From a checkpoint of a small transformer trained on Wikipedia: 1102M tokens.
Each number is 128 + 32 x the weight over the matrix's rms, rounded and kept within 0 to 255. Layers, rows and columns count from 0. Numbers have three digits each.

# layer 4 MLP up, 3072x768, rms 0.0172, rows 2489-2629, columns 144-191
163142147184118157090143118016064090127129064140116139116106128136143160143161144124066179188120148114097143110209129134149171168150096133164165
086096158111132126141128170118128094142123136185084066103135114147178127085144094136102142073055093204136116078141157143142097149172114134120160
141111146137080101149128115117141123095140121117153136137172158122138195125092133107158124078159122098156143103115112159096134087117078184133107
075097095073056077098061189059128116117133084142215121143123159176172120060150123145095119125141103147153141070165161133162165163249112146133043
114154152106154130138133076124119150128094148088140175164120166092125199146106104064164079077170113165172145149148123132130116162150134116104152
209148147105144112155038144117139120141137087094147116154159140101135181149126147113169105128127158097075141103131168108100142208125125145158145
134129108172122142144185126093130132149124075116167149159116174089148093091110117146138101106126117155119124124124132130115140173130096189163144
110128120118125113115134178071155110109178135112169081167184164119126123150129131133104134171171078118170138131154138149131184194130054125148069
148150154100151153137133143123118146124117120153122101186154131108077217106163135146157171102124152160160065096144113153147131157095110111093141
167105185155131095077155148040128142163142141181100146071171098080102158082134129080122135067129083148158187111157149116174171086130124119103117
094148112060026106176108170107118142139093138137132146135190137132126115107137166060167133136083158121117139147181132101145102177186094143117099
104140122169152130107142106116110187120138168194114073123161059096156150104170160104149167127140130099123165091187101109143119194180111102160088
177110141112117159142079103120136095099137121157113178111119144127143085158087139107147166133121124141084092103111110073160157177113141150077188
145115124166148121085174161113144111173122105178132110088146132082145111176118102151133116118101130153075126213077120111185126107109118095067163
184043155103089153111117169116149109092160105145137092115159133092137176131124103148160096100154127150138196086099176138183136161141091161116131
159128150101138100160075121133109067141126117072088119122158098093186146066101182182102194098102114177149061061126142153087157101129109142077114
047091114071047085066108181079130145111111068106177108120147175118115136138185181080151200167155121121162182131186131115235166196144097138127109
084118166121156104100132155092115099156074167128136199101119146157105108133126141167082097122152122118104150173100098175112122067130160149150098
077098112143158131185106128118113138099097086138140171095117151145121107161102162159128146086136068139075133109125143103147178132078118133134092
108078171174142111063162108097149119084133123139102135171102165073134103114103142157117108119210127127069162149174116147153108099077090170153099
118116120148138176124118135144163158132134102062130176126142183078135210154099096142169107120126124075106174182114125122107120149136112158132114
115081147122074134097134146104153110125143083171166082123178115093148136129146086141113112084172083190093150119130133143176162149161074158151120
154067156089166136148095121121129136130116136141098092172118133128107116085115150094130175111116128118143097145169112096127124134164133107160117
088100122121084116100140158147092097147128104132186092135130139117126100128165118096152119094186084138109187165124114142153121107153092144124133
154141131120121132077101155130136149128092119124099102131168147107099149151173118089145133149179066095113102107123163108154141067115100167129121
175114180189133078093166085174145150104141101157123108160119125121093065128099139124161168118189143136058091116138140110171121105129142135126146
133145130096139193094105154091117153133130099137128066177120109136166129172126143171091146101185126108196105176100200161165148137165091101069107
129126154133136138111082180071097148111164113100183161127133164113088094149176124147120098116142077137098106116099131161119132103133110127141144
136037142061096130126151145137170101147111119146129095111149139112131158115081127176132103035164105145127108120161137109112115136143091172069133
143140123129153207090140161107130102112155190126125080122146129167134114136102115081196173158118073137171097152138105141147114156097080140062170
088106154137146137144170162133132079097095118128143113079109161157096107121160166106107133112140148111135189113193129146205154120154118087136120
147097169145122120113183098110169108130148143166126179084132137134163120145123143137151187102118107167107106120106094177108083094115143189169141
102098135169119125194108131109121182094105079190151145151095145075060100157145078180117060093150098116081160168133149118166136138117156127112127
140173164184122141134107098063154121126118087199147126122193074127071208103194138106113223125124108103109174184078111150185150134115112106170132
139083139123056053117092168089115153122123138132161170081124103092182142165152158118144097113137094223173204128082133094135112124135109158071102
178128132117099098077160119158134129121135121151148170116128126114140109145127143154121066168150101119087150136139109149115131095148156149172159
107132132123156111133152085122129175143170163162160117114139141107171125088203055132113073147121085137142108067104135126136134168138136101145114
114149142053121115115105105128156097107127129165157085117173135105119128109170161152159163184147157153099144047132142161082057128116152092117134
145120139158153124105128166143189150110121132090112107138201145131184185172089097145131106083143156096077140145162199136077052121127067168093145
135109146076144101168132135135122083157102118139161130120130197150122106147135166119112111082134103125142097079138111178139132099135154154147095
165142118082106171165090111075131144140158101095164170162119139080174117092120114061102110133176147118135151072199113192056101174120112158098123
129120110133068124150113079163070126137141176097131186058151142141148032139181129140069110128130120117115121114100135107153121127170106121140119
148141138175127096141132136115145074148113157101135145116163148162117217147094159184157094139218185112143204112092142177097123191079116123133161
115114124138133131102123094176151118162117144151160147150125173148152165112151091155152107089137140080114085173097152141134133071164097110105147
079113117126152123133070122143147171149125096138177066143099181121094136123138110118083146107120154086119081145118132115080117162089099195132117
088074132122075080146115129109112125117124134151121140163113109105176141124153149104172164105171111092150115154146101160110077100182115125134129
082145114139115156106141145121102136123156155098123145193126097052159125143130072127132100121087123111122110105141096117203137137128133133065141
130083088086105095166145101106130112174115133103141108154086123111113148155141125153130159140117134120122140070132073137171084118077166141123166
118132103124138158118142136149139135133100095116093136135147125100182140072071154087207140103132144171131068106151133121177142167121130123104121
080161096044130122089130094118064111144093109158110096178113075120091076105136098143100151108135099108173059104069095123151053081101133140122152
124065091117076111074114177096122141130067021157187182065122121126170109120105153163105121136157049132120135092130098117204100134216038112136110
087111115091101102119114154068111096143087165100153109051165130111147097093168145144094121133166100151119096164198170141134153197222089148114102
107147091146142098138171153161116132165185114201089123148133153168159132087174114137134154125136138185146121105181096062158138158217084114162112
087087152178082138144072123079158106142075102103101142180156106155097108232139110136148114123104138114050082135100133187114100212111097153143138
141072106179118126146156105116144122154115128150100145061129156101115144165082101154120135062163150208099112151209179097133123103095116115122099
128140122156050083167146077109138125142116147142090171138101132128175111132100101111152111150102131142077181108115175112113143169161134120118125
132089145145130178084149098059087081145155107187103132164161100091118149146076115133140169066111147137172155121117066173135108154164096071099125
167138118101141134131125150134129127118098131071132125116145118148097172146144104147149089150162146124097211123094111066093144176137113083103165
108162111052104095163163113142152038095109184171093114086128142109154108119158152107137187123071159190168116046192134102126143200164150162101097
110100143132059119084113146106111106127150181130142090139124094132131150158143170141138133068147053121175160162093104132146126083132088184129090
103150118158123118145150108109164049131086115139102120131129109114105115167144102086164119094117118125143104145125126181116144119139114093086099
142172114118159092104158138128113113125130149147134099143163192179137189111117138116141090126170146128146098154152215070145125073150146097121144
140165116084120124063086078135147114094113118098101114130147144071110141157161182125105136098157110107064153113108164121124114075108160148191160
080132105138094154123149128046112084143159112158112187091155159147103107159085096189165095114076051107122133137113123164212099149131127171187124
114137144147133099152114120074119174101094084138138102151144121096067085122041141160143088108137137105089149167144089128107166154113095139150133
094076149124123121144089192123153163148164110138144071149140061159148112166133133108143151099116152124122169159133117179120139202120087199103158
105118122104140097144136126150113118107107092086120056127125127101114169186147150150108171146174116136104153131146131106081173083109115115088120
108142137211097143161102170131156109131173051166108104161102143180093124111144176146145080132150136081106105150127104157083164081145122113072119
181096174096143167077075138114145170121175076096130095187176161051116108124173151168175123155152135071141168095109127153144164140133136210143139
184141085144141113136160153100106190131072146097127163130119092054106143065059180073140171188124099204170119188142164162146159149108094113163142
154118133157124049142039153097152147165161186120112174119139103058098138087129160108102173112114113134131142058185164129149121110137081142101122
137072156156107092127141113123111131120188153132180083141133120175166128135130108107109146080098151151149171105136112145135054073147083102094122
115144098055113139213133154159125124097136175136111111155082190129173080107118143101177141104103157141103115115107182088179147111153109132119157
148115081125119167073089100157149187106101091167146165101125117076180128074139095108094082105085181127143164148140152175083144131143129143204147
141090113143125153169094127091121107149152131103123177116119148132148127046111138126150205113122153129126095108083089101158126143194112147162111
181159129123139064135125149137152052141147131136135166175239115078129184143092110094197193158119065145118173058170118115138172134108122158087090
162130142120119109156182160117141095124169140115094128157160185085134122100105127129202145097103136085093141077163091124078142151076155126132111
063010132115076128145116128088149088152179130143149100078127132098111154210072087209116159150116090159102166107099052122111152163143140255064124
144121136087031088152116132113125150180110121179135129134162093066163124149073130153118207129107118191160188137167148122114109164175149128139114
080082129082136187135096138088084073140156117098141199176134120125170165117134124124150123087147157120147117101097123103186130147117140124110181
150121113128149127037090206146093127161141136219142179097090129126148191168048129140089208126128131156170164094244126125136165138122130107071089
136117163121122073150102117087152119121176145154118083097128149111164154146098151108119162139138123191121132139137125168153135139149097112068147
132121126133120196150136120099120109138082133096162181154187140092155127111117157084119111076068102131214180161110128121109128108113061094141128
129102068127120176127138129130180103108183129165152111123129156131092131155180126205126096138184126155115103121086119083146130083150154088080147
145086136111121072145143192146146090097153093083138085103156092114127135133134155099130161166161163168095149081110088112143080106132054158145131
086084090167122164138157099117135069169065170144115179103118148116103033138075086189128081040153088143132149169088139076177176101129137097077106
100114108132102147136147155098143095134148114119142166142085091182098143079139095187160074086179108140168098036069126161159145117144179097106113
130136110210116136141070099127099059137145160149126146107146118053105147178091119176141156125175067108146157188095152088162124122093111102120087
134111143099117131101096180086133096096113110163189160169185105094172149101129102113125081111159134122157162110122180138106176163142125118106136
100102156146134153093121142113122153180131137149116143172122128103155101129171106148099105108123114141139117177126157149110088145097116128186167
211131092132111112104193189119108166155063093172114151130120186175125156082181143116102078116159149118097158147135175124119149141174168154186105
107132105128100128105161109115110149117079072123109180085088134120115063140137095162162179161121161124120123151129160143120169136093152206165111
104069121094127131086134177146146077102131157116174116126106123104145100141151122156136126126175082153160130077136125142106147135164131148094122
120086114075119138164076133139130148147118113107140099155110156159114153119177101131097150091118080136117153082098170122155154112150135165137141
173138157127115103118132096087106117108132096132150162125157181177107153124134131114129075109135057106158081078147148156120125075130159160137104
161065102100094059177077114126109101106096118140148117160124160129181226121110163118132165123105181138134139200166144099129115098111093097114115
094061143134087166148109163133153115100177100186180114133158087141124181188135124136115160084124088139140151142128112154113151135161057151120142
136139105184126155088162153121114060153110137170112139094156126102132080077144087082083133132120097123086138079128064162163133081169140157182119
097116133098145125136126109094108143087155082173151195105130140086119115130097067139096125119110126111180162163106126136152198114170081175168116
145166157076094158097104132118090161153188108127132117118186081056145129173092140105172107139118164131163127145150164174117125161130144118101180
099085126083150126004126150128118167111142102120117116064113150130168076103135074163093062097169181189164135079125158153175113140152089120106164
186086158117122117116080159121133101102139189112163162139179174095183104134153147127152156121150101161067141147198099111116156069116096145142166
197102107133098142121111138156126084133127150138142121121115137101140175190098134149102115092124161124113119157100189101172158097147146131160140
134096066149063095082175106075116149134090112131110125111106113136148171096126123086159217108134083084135135131169120160139154143113104156110106
134094172087130125088122127106142151106131123181130148119114185073141143136113115116083170070069144152122143101161178137122108130108163094128164
114143147105105106177102148135116045146169157128132137119119132110084100106197104128115124103140155131119137119177123111134112135137084126182135
140109137098117110123095181194133114182178141139145157148195117091146109097130142149091135109114132127175115140180164157118109145165083142104126
117179122142091104101126159127152061126104104189152093130180164152122191120182131172124118124113133143127146127131095147125078113162100117075120
119095132123111173140109153155121180092136145123120105154125116162116129143113191148127102104114126176114122126103170125183117132067113138152099
135091102092129135138117135152157119147142112136151113157200114090135065085128148149140078121057090142073114120112110120139145133158131131155146
124112171153102100189106164077101192134129099129146110162152087094106145190090100152149166137105114110136181163153179163102180149144071158142165
125126133106184155093109105132151150150131111114200089184110155103120113116120109147163108074173086131142099122103116173100170137152096147138125
142123139161119143077138209111135146151155022163115070128134108119152125159133189178148193126165132141159143138091126169153106197160082153089095
143124158112145173131137121154143091146164097151150077092114103097106130104123050160054151092070144190130096130169123113148116129144100123123128
141164120123149136119091127135117188134192079134129073138120133113135099098105099146108123128124091161147090057126110110138159094115143098162145
139177141152098099109145112079122093097098088183152120074131152110129174117145102100146133179188125126184128138138111170135128121110107130213128
075151108138118115108103136155119160124114121143140099109097142099059155110148101195098180115128119125131110151121161065170116101099105156139093
153114111110106094062076143112142090114127103169117137148152101079091090138125142118166118153124135074103106139112110115114143127147153118137098
149126109128156140074155132172144121129161091177126063156145101163132169130122095129133102128149138209101162168106187134155106167126116099087144
114145110069119109092152141096097115136082159149136161150119165131122135179120180082150091117136167127079087162162177167143140150139132132121149
104117153132121058111118099126134115117098194157135164140135083097145184095130142107090119164128052163133130128171117222127075127106123152099124
089106154153098184149096099133109153135137118080142110095112147124100105074155101107142117125099151159178130061109129103107094108103095161191123
072097142141155160170127162141158160137074096169103141090145145143108124050158168118086177171130119070120125137125109132102134144172101144084108
144086127121083129080176122121167159128118118109101138168128091115137126150151153171113137168166073165179121123088182113158084192125147142105135
152161121126129071103143129066172157116105074104121156175097167090090136234136122168147143134133083102133152122154097164107092093174134108113113
169126119114149117101060157137145100089160122191131123168168154060152145057155150098174141083131168086183102168161132095168111109160085154116116
090137145087097107064113111138157165154102102114142108138130191133137142091119112161159135146144085118187187132111144127165180207167113181188083
175130153129072109069104165148080104105140178186127120157142129141144172110200151072060187066176149181153069098160150098151117154206101116127120
139164127137109109126155150123118090086114107132113116183143108155129087155104104136163155101102102163146181138177119166158099144129122111168132
064127153106099112099179137154122150159116090102149175095138144166197113121114139165150101142104143168143093104135119132135149162115125183082134
110076119120102081105115158163171079070191103130160131139172103079131115140123104158179134116184122155130169139177118165149125147170094164168139
123152140146105105085155170117140146094160102146117121163119196097150134146105036156196132143119161098100163115101102133131087169136107083082157
088142114126015060140140118168119135138121131144087109136111121156135156119158149103102124155117150099100136137114147118122141107157119129118088
112136155136150090126154107106145201129118108146112113168131092075117117075074124070132172150116103082120179130112118102084136167103101169103125
096128133124148166145162172127131177159129131148114178124176093138164101112196122084092122118133148142130113127093137157186127137112128170152121
141110138178085073142090148088105117143143090110129132137155129124161156185125115163089101127121136113165121134118121060116108093122114116141144
130107127128123172120101132080114123113149120148118137197162169105189131125156165091067156119113102089129157143118153165086130073150120136159122
151094162154153099114157147168099169137133113101144109149116115144131105128117146125149132127122161114090105104163088070134142119076078144117128
119121102100078103116050132095102151128087089080155106051216150119100103101110178152121165117088140131116111129119150166098143176170085136155143
175079138111135099154125126119105142157122137108109158101130085135138139158120177121117144084145126140068141103195100168157156104121161117139154
124129136161048101107102168134162154153144153113179084150162151139127109106128196135068085119180099123159148177191143087164127185145080164108139
# layer 4 MLP down (transposed), 3072x768, rms 0.0111, rows 2489-2629, columns 144-191
151089136107107130082140161204138127112081125142174126118118127170110144114111090113146098092157124157128112150158133084139159175129178115147131
097148157144086140142063123134115077096185168160115140111094189078117094113182111171110154150017100078079159077147159128095192148107150114138098
073105124102146115129184147084161120080143145162104169111125156119123134155071132173164085088142143109123098110078127122117168148136083066114137
108150101100092091092133173074092120134095120177084116099149116129168120048096141184116126186157113118165162145171083118114217081116125158119085
193183143195141126147089154102127148140114088136077084194155147104179179078172065083139223118175095116061125068067046103114038076056089133168129
112070112196112191166119110163140140112158062140145077102091120151107112170054119124125065218121083180106154160098031154110112162065193105201123
139080124134102158139158098063077158132142137138171099137137121153116158153126128119073087117129130140146103077128172106103096136169125138150116
132104126141092175159060086107138160150117124055090114152138114162150072125173125155104050107163121131204134147127142158173145103141205112141184
124169150084085151105054165123126145127140177184130144105109138157099107127067058159106135188088138102147145197141179136185090086119161116123092
164159102100116184158115103131138166113090095155103146110132167138136056073097107045139126146129155159128140085169160111121129087133129079117134
139093105170160090124114080147185138067112098138092059161153139157112139137084117171172110150104107128116097097166134093137140152088164141127096
174129123125158151126135113102102139144095133106120086171165067125133138158116137135127131195165081142028187134142123091122139078119172071104122
145139107128176145131162134159077123096094141122076132180121166147171159129113096164122150150104131111171173099129117123137160149124158139111156
129142124111083115116082108177102115137117144122159114125146077166149136134163138145137134148131160083154133106095125163111199165122149140161147
121076124150103163123135152137172107160119074150120150121146112156104108140179099140090150164116147146076161118131159111150085153165176141108128
152135139143088085135122109164108156117147103059166156128126155126125134119197077109096093167074112109156139104165141165127144162111127094161103
126106110074159137141203077165151093138148082079163189101161090193143166103200098109159132126109125141116095093148089180144177246210102127097100
125146101147113191153186135143145076107108133110108137157132128122164141148164076145071134118186144130122113146095120132123157093164080176137147
141166139195103089137133088171107177153142193114139089139116102144121095128151109130141186159145080121129162088120092145148138154135142109104113
117136131094127213216131148144153188115108112091131128134108137121135153124122144141157097179125128107164142121125074163153152170120145109090193
168084120124165115121167097108126184120112133211112095089137085145149097135127183213193126113147145141135152126176103154130144115081136098126096
121129112109099130099112128158151129104133153103099103108107142066152114149143125108113112136176137146116098114118120114142116147154129147108100
131128117179114143109171138091168101138126126160097146148117100147119123123099144153133110150173162095143168122181136122136140099099133181123104
143113138126080121127135117111131120111148129186128153149136142095136146108171138118123143126155123106112188104127176168164147129175111136158095
114134124105064131161132127078150139132107171091145168106096151071121064119129151146151128101109146126147110152084155119123161169065146087177133
137171125115092129180111124159158073139143154094149151087182111111081130128126136119127132185135119122134116156114113088140145156111126114143108
097066138180177148079150145098120185151170103106153174124114118160159132096123079158060097150162168147133094100136094131149116179123117151111150
150156012132084084105111094115145093146132121108141130138125132116128112093112123129142105152143143144097118094132139128156139107064131143141153
110130116165130111077147193162116120105143142051108162147169144120131153153121123107085108139098171144160140150216106054078145162088138149068114
122138125145139164109150128173133158174118107154077128134148146088128109120146127208087101112152167152105087140134132156126174120114175153244132
134145099151114179144134121116123115128133174135138127100098107209132126092119137146138122139120122133133094117097110117111106072121128120136113
131111148174127122171096109103124117181201137148070133068149138150109154117103150157130132152162120112154073144165174136134085138089130162203149
091138114177082153137119114092090141127122074137155176139127096133125165063147095111094081188122115059137151106123097210120112133153161120130099
153120140149151113143166109138187134157136139125101157147136115133166147111096062120134186089092128118134116139168193172152152103131173145105159
183113049184141052131139126127125125149098158158151051132158156114133202107118125093046107152098111102101143042152146124148099168157100103222105
106096120139081092153150123115153140097138118166113128141107189156110185062097208070132133148135104090138133085116103136153154148085221176126120
095133127114101117125152170081118107109106096133135138161109128110097114148109184136143146194104138134115126182189125153125115109138136147098124
184135095086122148112080109148164095098147157187132205123104148116117134108116164128130128145106113093099144187123196142125140126153098135163141
088128131123086150102136059122167116113100128114134217126154161119148130145157146128144177126195116137117181132142135144130140197134106120183142
143147121083187165117106141197100156117113134140129128124097142160132114094114087096157070124100147117169125087134181074124074147132166077118104
139139098118147124093062099058091139154065125139062114207173055060161155113199079061168121156101073054066155126255075117092132168027207090153095
111065162141134112135099147124122109118173154140119139120155101093135152129120154131122149130160134119140127142110134135139101124127108131123102
134062147052117144151112106156108138135050112110116133065083138111153172146117103136172037056096134120128077168082141194093151168130160113095105
104120155118100152199136182134128124095134110140122107153160146099096130189104122150134141146172172169116124152140146123131141117153140161110146
129148101188090105135161140155160173121055182106149143100081127136120089147179179114156091158136145096121149110108084129117203109140167109109116
146126122145105148167146115131103089125148125095136129109176101054135113116121127119127083128107151138129098150156057142157113122151145121165094
161149127103127179166099118128133135123112164125149119143115101130115148070078146078137106080162139125074126118105114106126106132131160092145112
149142138128118125076148086167096104102171120147116094088187120108139104139120090094138173156118162110080148157100172157091137100146164135140112
070131102145126069206101178139143134126151106137167152112141183103124173174081117116135140110159125117112147133146169112109126137165179068096113
124120115115114106140128178123142056125102131098170140108105121130169123155131136161141084096144142157102078128137153133133127113096144104112159
097145081175202057160098120109101072155121132139116071182164124141066152152174121134045068155122106139105109117131105141184176088177087048110094
091115091111135095078131095196121128115161131152146146219128079172066159118137087129107038077132109155156074144111179093087086117055092130153101
099157147068119155126078128082137104129101067122121101124161092106120119100142136123117183137069130109097175104084148155116150128040154139110133
162097145150138145115200118083119134130082148139126166140107123142129106110164157145116073142156146113166126134135116126174136099138139114122127
099125150118104106073175178104127143122104141123151123050121177078108165073050149075086175088123171108100128176170139138124153100067220129099152
120128141191135151116133154166135103078141115143079138102135139078115123139097164122127158168149134106135102150120137106117138089113143128142139
193136145097108121088138125148161128120135114093117172108086135136143082192123138112042130180172147132073096121173142157182138091104062208093129
117164124156136120164164075097147141129083131141101154123128131119112153127164110095119155145082097107148118130206143133122122104182136128161110
101124122108147117049137184142115111118145176109076131162140081117106131076124100143171125126052155105081137138153161158106109170170158137126123
200177138099113153154058183133072178147161161127136092115144199074151183127121147056167120039099102042147153130142115153098121094108071129128127
168146140110148135132105164159165135113126168126157137142109137138109190093158144115152111133159140128164137143154230125109119148129082104118154
157099153121115125080132137084133136100124132137156118096142127129133094100095144150112119151125145112115115092209177168126156137117170117154132
086111120135154122138161136128125123141163125113152124161133132096172145110069181116116134091145132128137172096146117104145166179109115125103136
077148141138120104139086128121130086136167081096153078133138108088102095113104141102210128080079119040078152131050167147108102085126083120108136
153131096095127103127095135186093101111152181148121144135066154073126157133095135089121136155089162157108138116143184134137084131086143153111117
128088154033150143149129103123116145116149102096177104114156144125092157100127134141186091121105140144177174133183135166164112131120122086140129
122080140154105125133145126165146096098086122116153136166113131123121127159147146094111074165170136148112127136128160102127156115120114108137120
188120154143069148143126131089120165130186177098094098115072070125104092119108109155188186130183075095160122153203105177132116141146126138156145
190101153115109080132080154126136172166152171098138137105096109143110123149108129073080151132157134134160212136139156137153144131144091138174119
108132123136073139169082156156121120120124141087117086089093178104116183058113154152094095111122100117147114073105144172172126083157106154118160
168134134106132150124080197074120119071177081124168120104121119115062136156111116139142161122177117114167170130120111115105118109087139115124112
179132104199123167134101101093172067098111122044154101123132093179117147125131150150112115170182142157126150158165158121122087102137153137123114
134157120127143166061155134099094043133154071101149131116140161170097127136095148143169094068136089154126157115120114171125102117126084128085138
074109158200098146111180160098133081187187165139140126125084119129104116194150185115149078163158055164130181135116137155159130154134150098061113
159115144155116069166143097121149138088134108164142148088166112044119135153204102094143111120123102154116052084112098125095126073091145108128136
197137116173091120176087081115153120072151174121123128103046159182066133071160098135126044090163108148098091082109138090110135078086113113177100
104123130106127092098148165148154145156168142132140151146090110125104145111140125092120075114182099128140129122108095197121098115136135142065138
026054025113097162161131140128189100178071103127160160170138086095190126100144138131162143157186148147190114120161115096121164132172196131105118
174171104135071121101084167142096187152141137087109126087134161136156180080140102108111129145176123102163065148132187153120175170138060083112118
109114138109154113131068144140116148160117160145105153111135158080150147126144111105115124105123134093129094099123150108125114092113145121099141
110135120082115129122149103186115116108061123192143161124119137157152149099092111175059105189126098094133117104178135118172181183160158163097112
102140150137128152133153121116092214110081144106150165130145115123110119124172152128112131172107136087095143117172144149113135139151131144183143
163179117086120152112187150141089118155158117122155173152162176124096110107118072111098098105126144177199176141065155093119130056182116044160077
117131116139151086089130138158139068092097126139119122136132115149086102126145120137118122168129109165155130107105148106156144198148171109154121
128126134097095201147187131144160156093159091183134119091125140101092150097121068141147166128058123124131106186170063105141193208065170109107121
126130096144147123112121158148093110107156124076110106148112078182142150132117105136097162108100117118104109121171140173093100138126137139127111
129150080173103180058134106141083102095128127140154146118109094151137137173115175078117110100154100123091145097100127159125146186127125097137055
180130100093079121128089195116121170123133100135126030179118135111153177124086123095135131161126127110115127168135091147112112114134107148120133
120115170114119155121112120117148126067126117108109138150141121085143155145128123138143140084146110163140152126128168136116146155138078130141141
144206137122052108156094116151095137136131113113110135096040086170150151157094118123155153143097104062169127092134121142160144158147148135111129
110133117129091169090134131107086102138110149116136104125119146108152126109152117130104125115122156139109118123115128147126172154125095096128143
091150146080122087159136098128117123109144131111115155121123137131159149118145101123062085131151152141104124087157176160141147178183124104089125
191111128156131157122194140158100121138082152077132151140113126097160089118141169168129127178181085091137151101142091125137148108147143145127138
157139115115157164128180143132102101162111127146097141153168119129123128157113140141130083130194125093135131096157121141136107107156135073102099
179114152134124107135112129150152119185152091177127130164133156140104092112125177088151112129137143102112195120158143110092149129113111149079124
132203126149151082142113161103142114094146112136134114123105148100133094083097141156084084130091165100080133078144112119119127186134170081103150
071130162116079135136117128139155190066116156096122152117171158076106169124121086142084129141087115149076151115185144158140182126160127099177126
128118134150121148134136155173094121125117161135165101129139089173162098101136140109093141152112110164165138114138153147106151118157128126064120
148135134074118116121158113154144115111171129099105126119124114148112101131091106136113159083172161160180112188083131167127109089196115171142136
132109068158140130154031133084149131131127104112152136116127105150116128121134114141152073135125183145145096151115165160114168081119185155161116
136075136173141155131149133140141097108143099184070113107132185141103058124092165137122135082116151114120150120094085134188127128181107112057175
136144094082116154175140127167120098135097147164146130122106147143133103075099113111089114110110164133139130147144070141140147144138101123102099
109073131128115111087095088145141145101108135130125130090095108172119149122108158163125071168159143188089075133222190172122146096178116151091121
140155145122149091138114088100131030144144128114140123168143187096153181121147130121178052122172162132127101151095096136119180140107137140177115
093100129091121122176083093146111161118126134114127131075173137127146084102152139121147076098066092174096117132130118136175111096134094133107103
147147123101098101105123157160096148140129135127114123144160127118183135103089108107098149136116177068136128154106142130119130112155142168064054
110123117110103145103158113176116099152092129199030131093195126133102150148103077113167097116166149145123139147093121196141103128049191142069136
166118142177166123119157107140140149097185137109140143132105111138131052129137106128148093114124111134132089076160123085109139147143119148164118
131114115102156173099170131111114121098176108119101078195058096118166096071107108151163123130105133158188160130183161158102111172134124134102143
125134118115137111133143103154114074111130132114131121155149117144155118152129120135087155107151097082181116152155183152146096147171101145151145
165086121127128136147125113079102085078084133117091120178126151120129083107157118109107111132147178103088056113116110113083116152182114076173120
200168112147160144145113135187108119134119151169112112125170109151130113156131121120131130115112134169130109131144146080141101111061153108119139
131100173053206092144095095141255076123196182015181117105105083143118165113092141177145102120178149105113227149176092169159144232241110126113105
100098110065153097105143135169116111151105145140143143138073115125143130117109125114130130130133124099098165140145098131142134139152135141101071
148153124103094175138115186127141104185128180126057179078141128127122146164080105123131088130108148119164117159123132106145162123148076130158152
103169136157146139123157164168149099104079093130127133090161156128173044181154115117152129107140107126083065116097152148090131103114126176108165
145126133154116116126132121113140139110097117122126107064142062112090124144127108098129155169209162175073113127153133135116125175153134159162128
071101133142146086159186122144155134081109150117173171095107154116132135117122120141142065152103138109115105138185112143095127101159141131115125
145130145137127119150094154157136083085130089140129115173108180114137111154116131134126128139169142128141134119111127128150114115148132132146152
130182081164112114180137156134063100157154138125146136159148135133095148098125107108086128114104142142147177120135099115126134132145143097123132
115142100125073127172148149119119178118200113130143103095164118120150070119179099143116120099105137152145128110156157135160173085109145145083128
124151109144101115084125149173127071146062167145122174148131136119120101146145127140173185180121116147151151183142090084135145182154086136122134
183126095146158148138153139113119106123140115093141114083115160114150071170117053154123135083182056023130178169171125161084147090074090157166140
076145122131142163141089187114118155124112122141137144111043116174077107154098112114166140083165099131139164067173156070157120079152110130145141
106209114152129111078153109154116152130081150179116118127135136123086114144164122110170114108103069136107156147138100150128121076143177081089133
105161130169150156134106083154149109125136128094137102158132072140130159169161121062147152160149146061085206144122138181120064153091166084135101
165060162124198075113152094180098104209154127020198152188105139132184130096183121126112160155111128116139107180160106111123172115086115245093129
085150164080114136096103155081124116130107137111163088138128080148130106102115145206113122137053130163135155101090153159125163088101082097148127
131077154163121108084079098133140182143137170114171109125173152137156146116129171133122177107120094105146132119146158135115143120137090125134109
146126144134133118225144100157165069126123148123158145124141117137122110053079167092143139074106102097131129177079126167153084146144056116142112
155067132161116117170107166127104080160126120128108152130085161158116139130101117176125154122108126105169144114134162088135138138147095174147155
109196125082122153095110129134126125145064108139135099159090108116140142173144093144120132132177120125088124123133120145120167117087087132123142
110106124137144146129095108137177162124120147102154136123155138132142099128124103101169169131145179136144107126127171118136117108097129109140131
132104129161139073148079203099089139078170172149117096158144074055161149093202116171077098113101168151090093180154130149088122166137103136103146
162151120170152071090106074088159150121203136171146172152149137163112181121093060128187115147130149154187136158098213162144118119145100123062152
118124134165158121132129116126148135122122120114106149110110128111133096141129106142100092124119135112136131096131120123080113154120153109148141
109130111095075121117090151122109121104101113093120116142179153089097185173151110125120130140103170101110123159137196136111116100161146089120106
117126131187155128122126132120094170157133106182122136133137118133104163121166144060128126135120155146132098093135119104120148156164120108129158
084125104058097108091073137141084161136135168083082113118175117118099187080126148122133103120079114097132101128098154150133093163137194100116111
140174124111194173125105063141102134153185172148147134096143139170078153063125153122118145151188104141102147122089092097096191144128135127158133
150135147108139124140109116106099172078111118203098131172158173110134124073111147121134141073136127146140086126076127101140135112089096150110138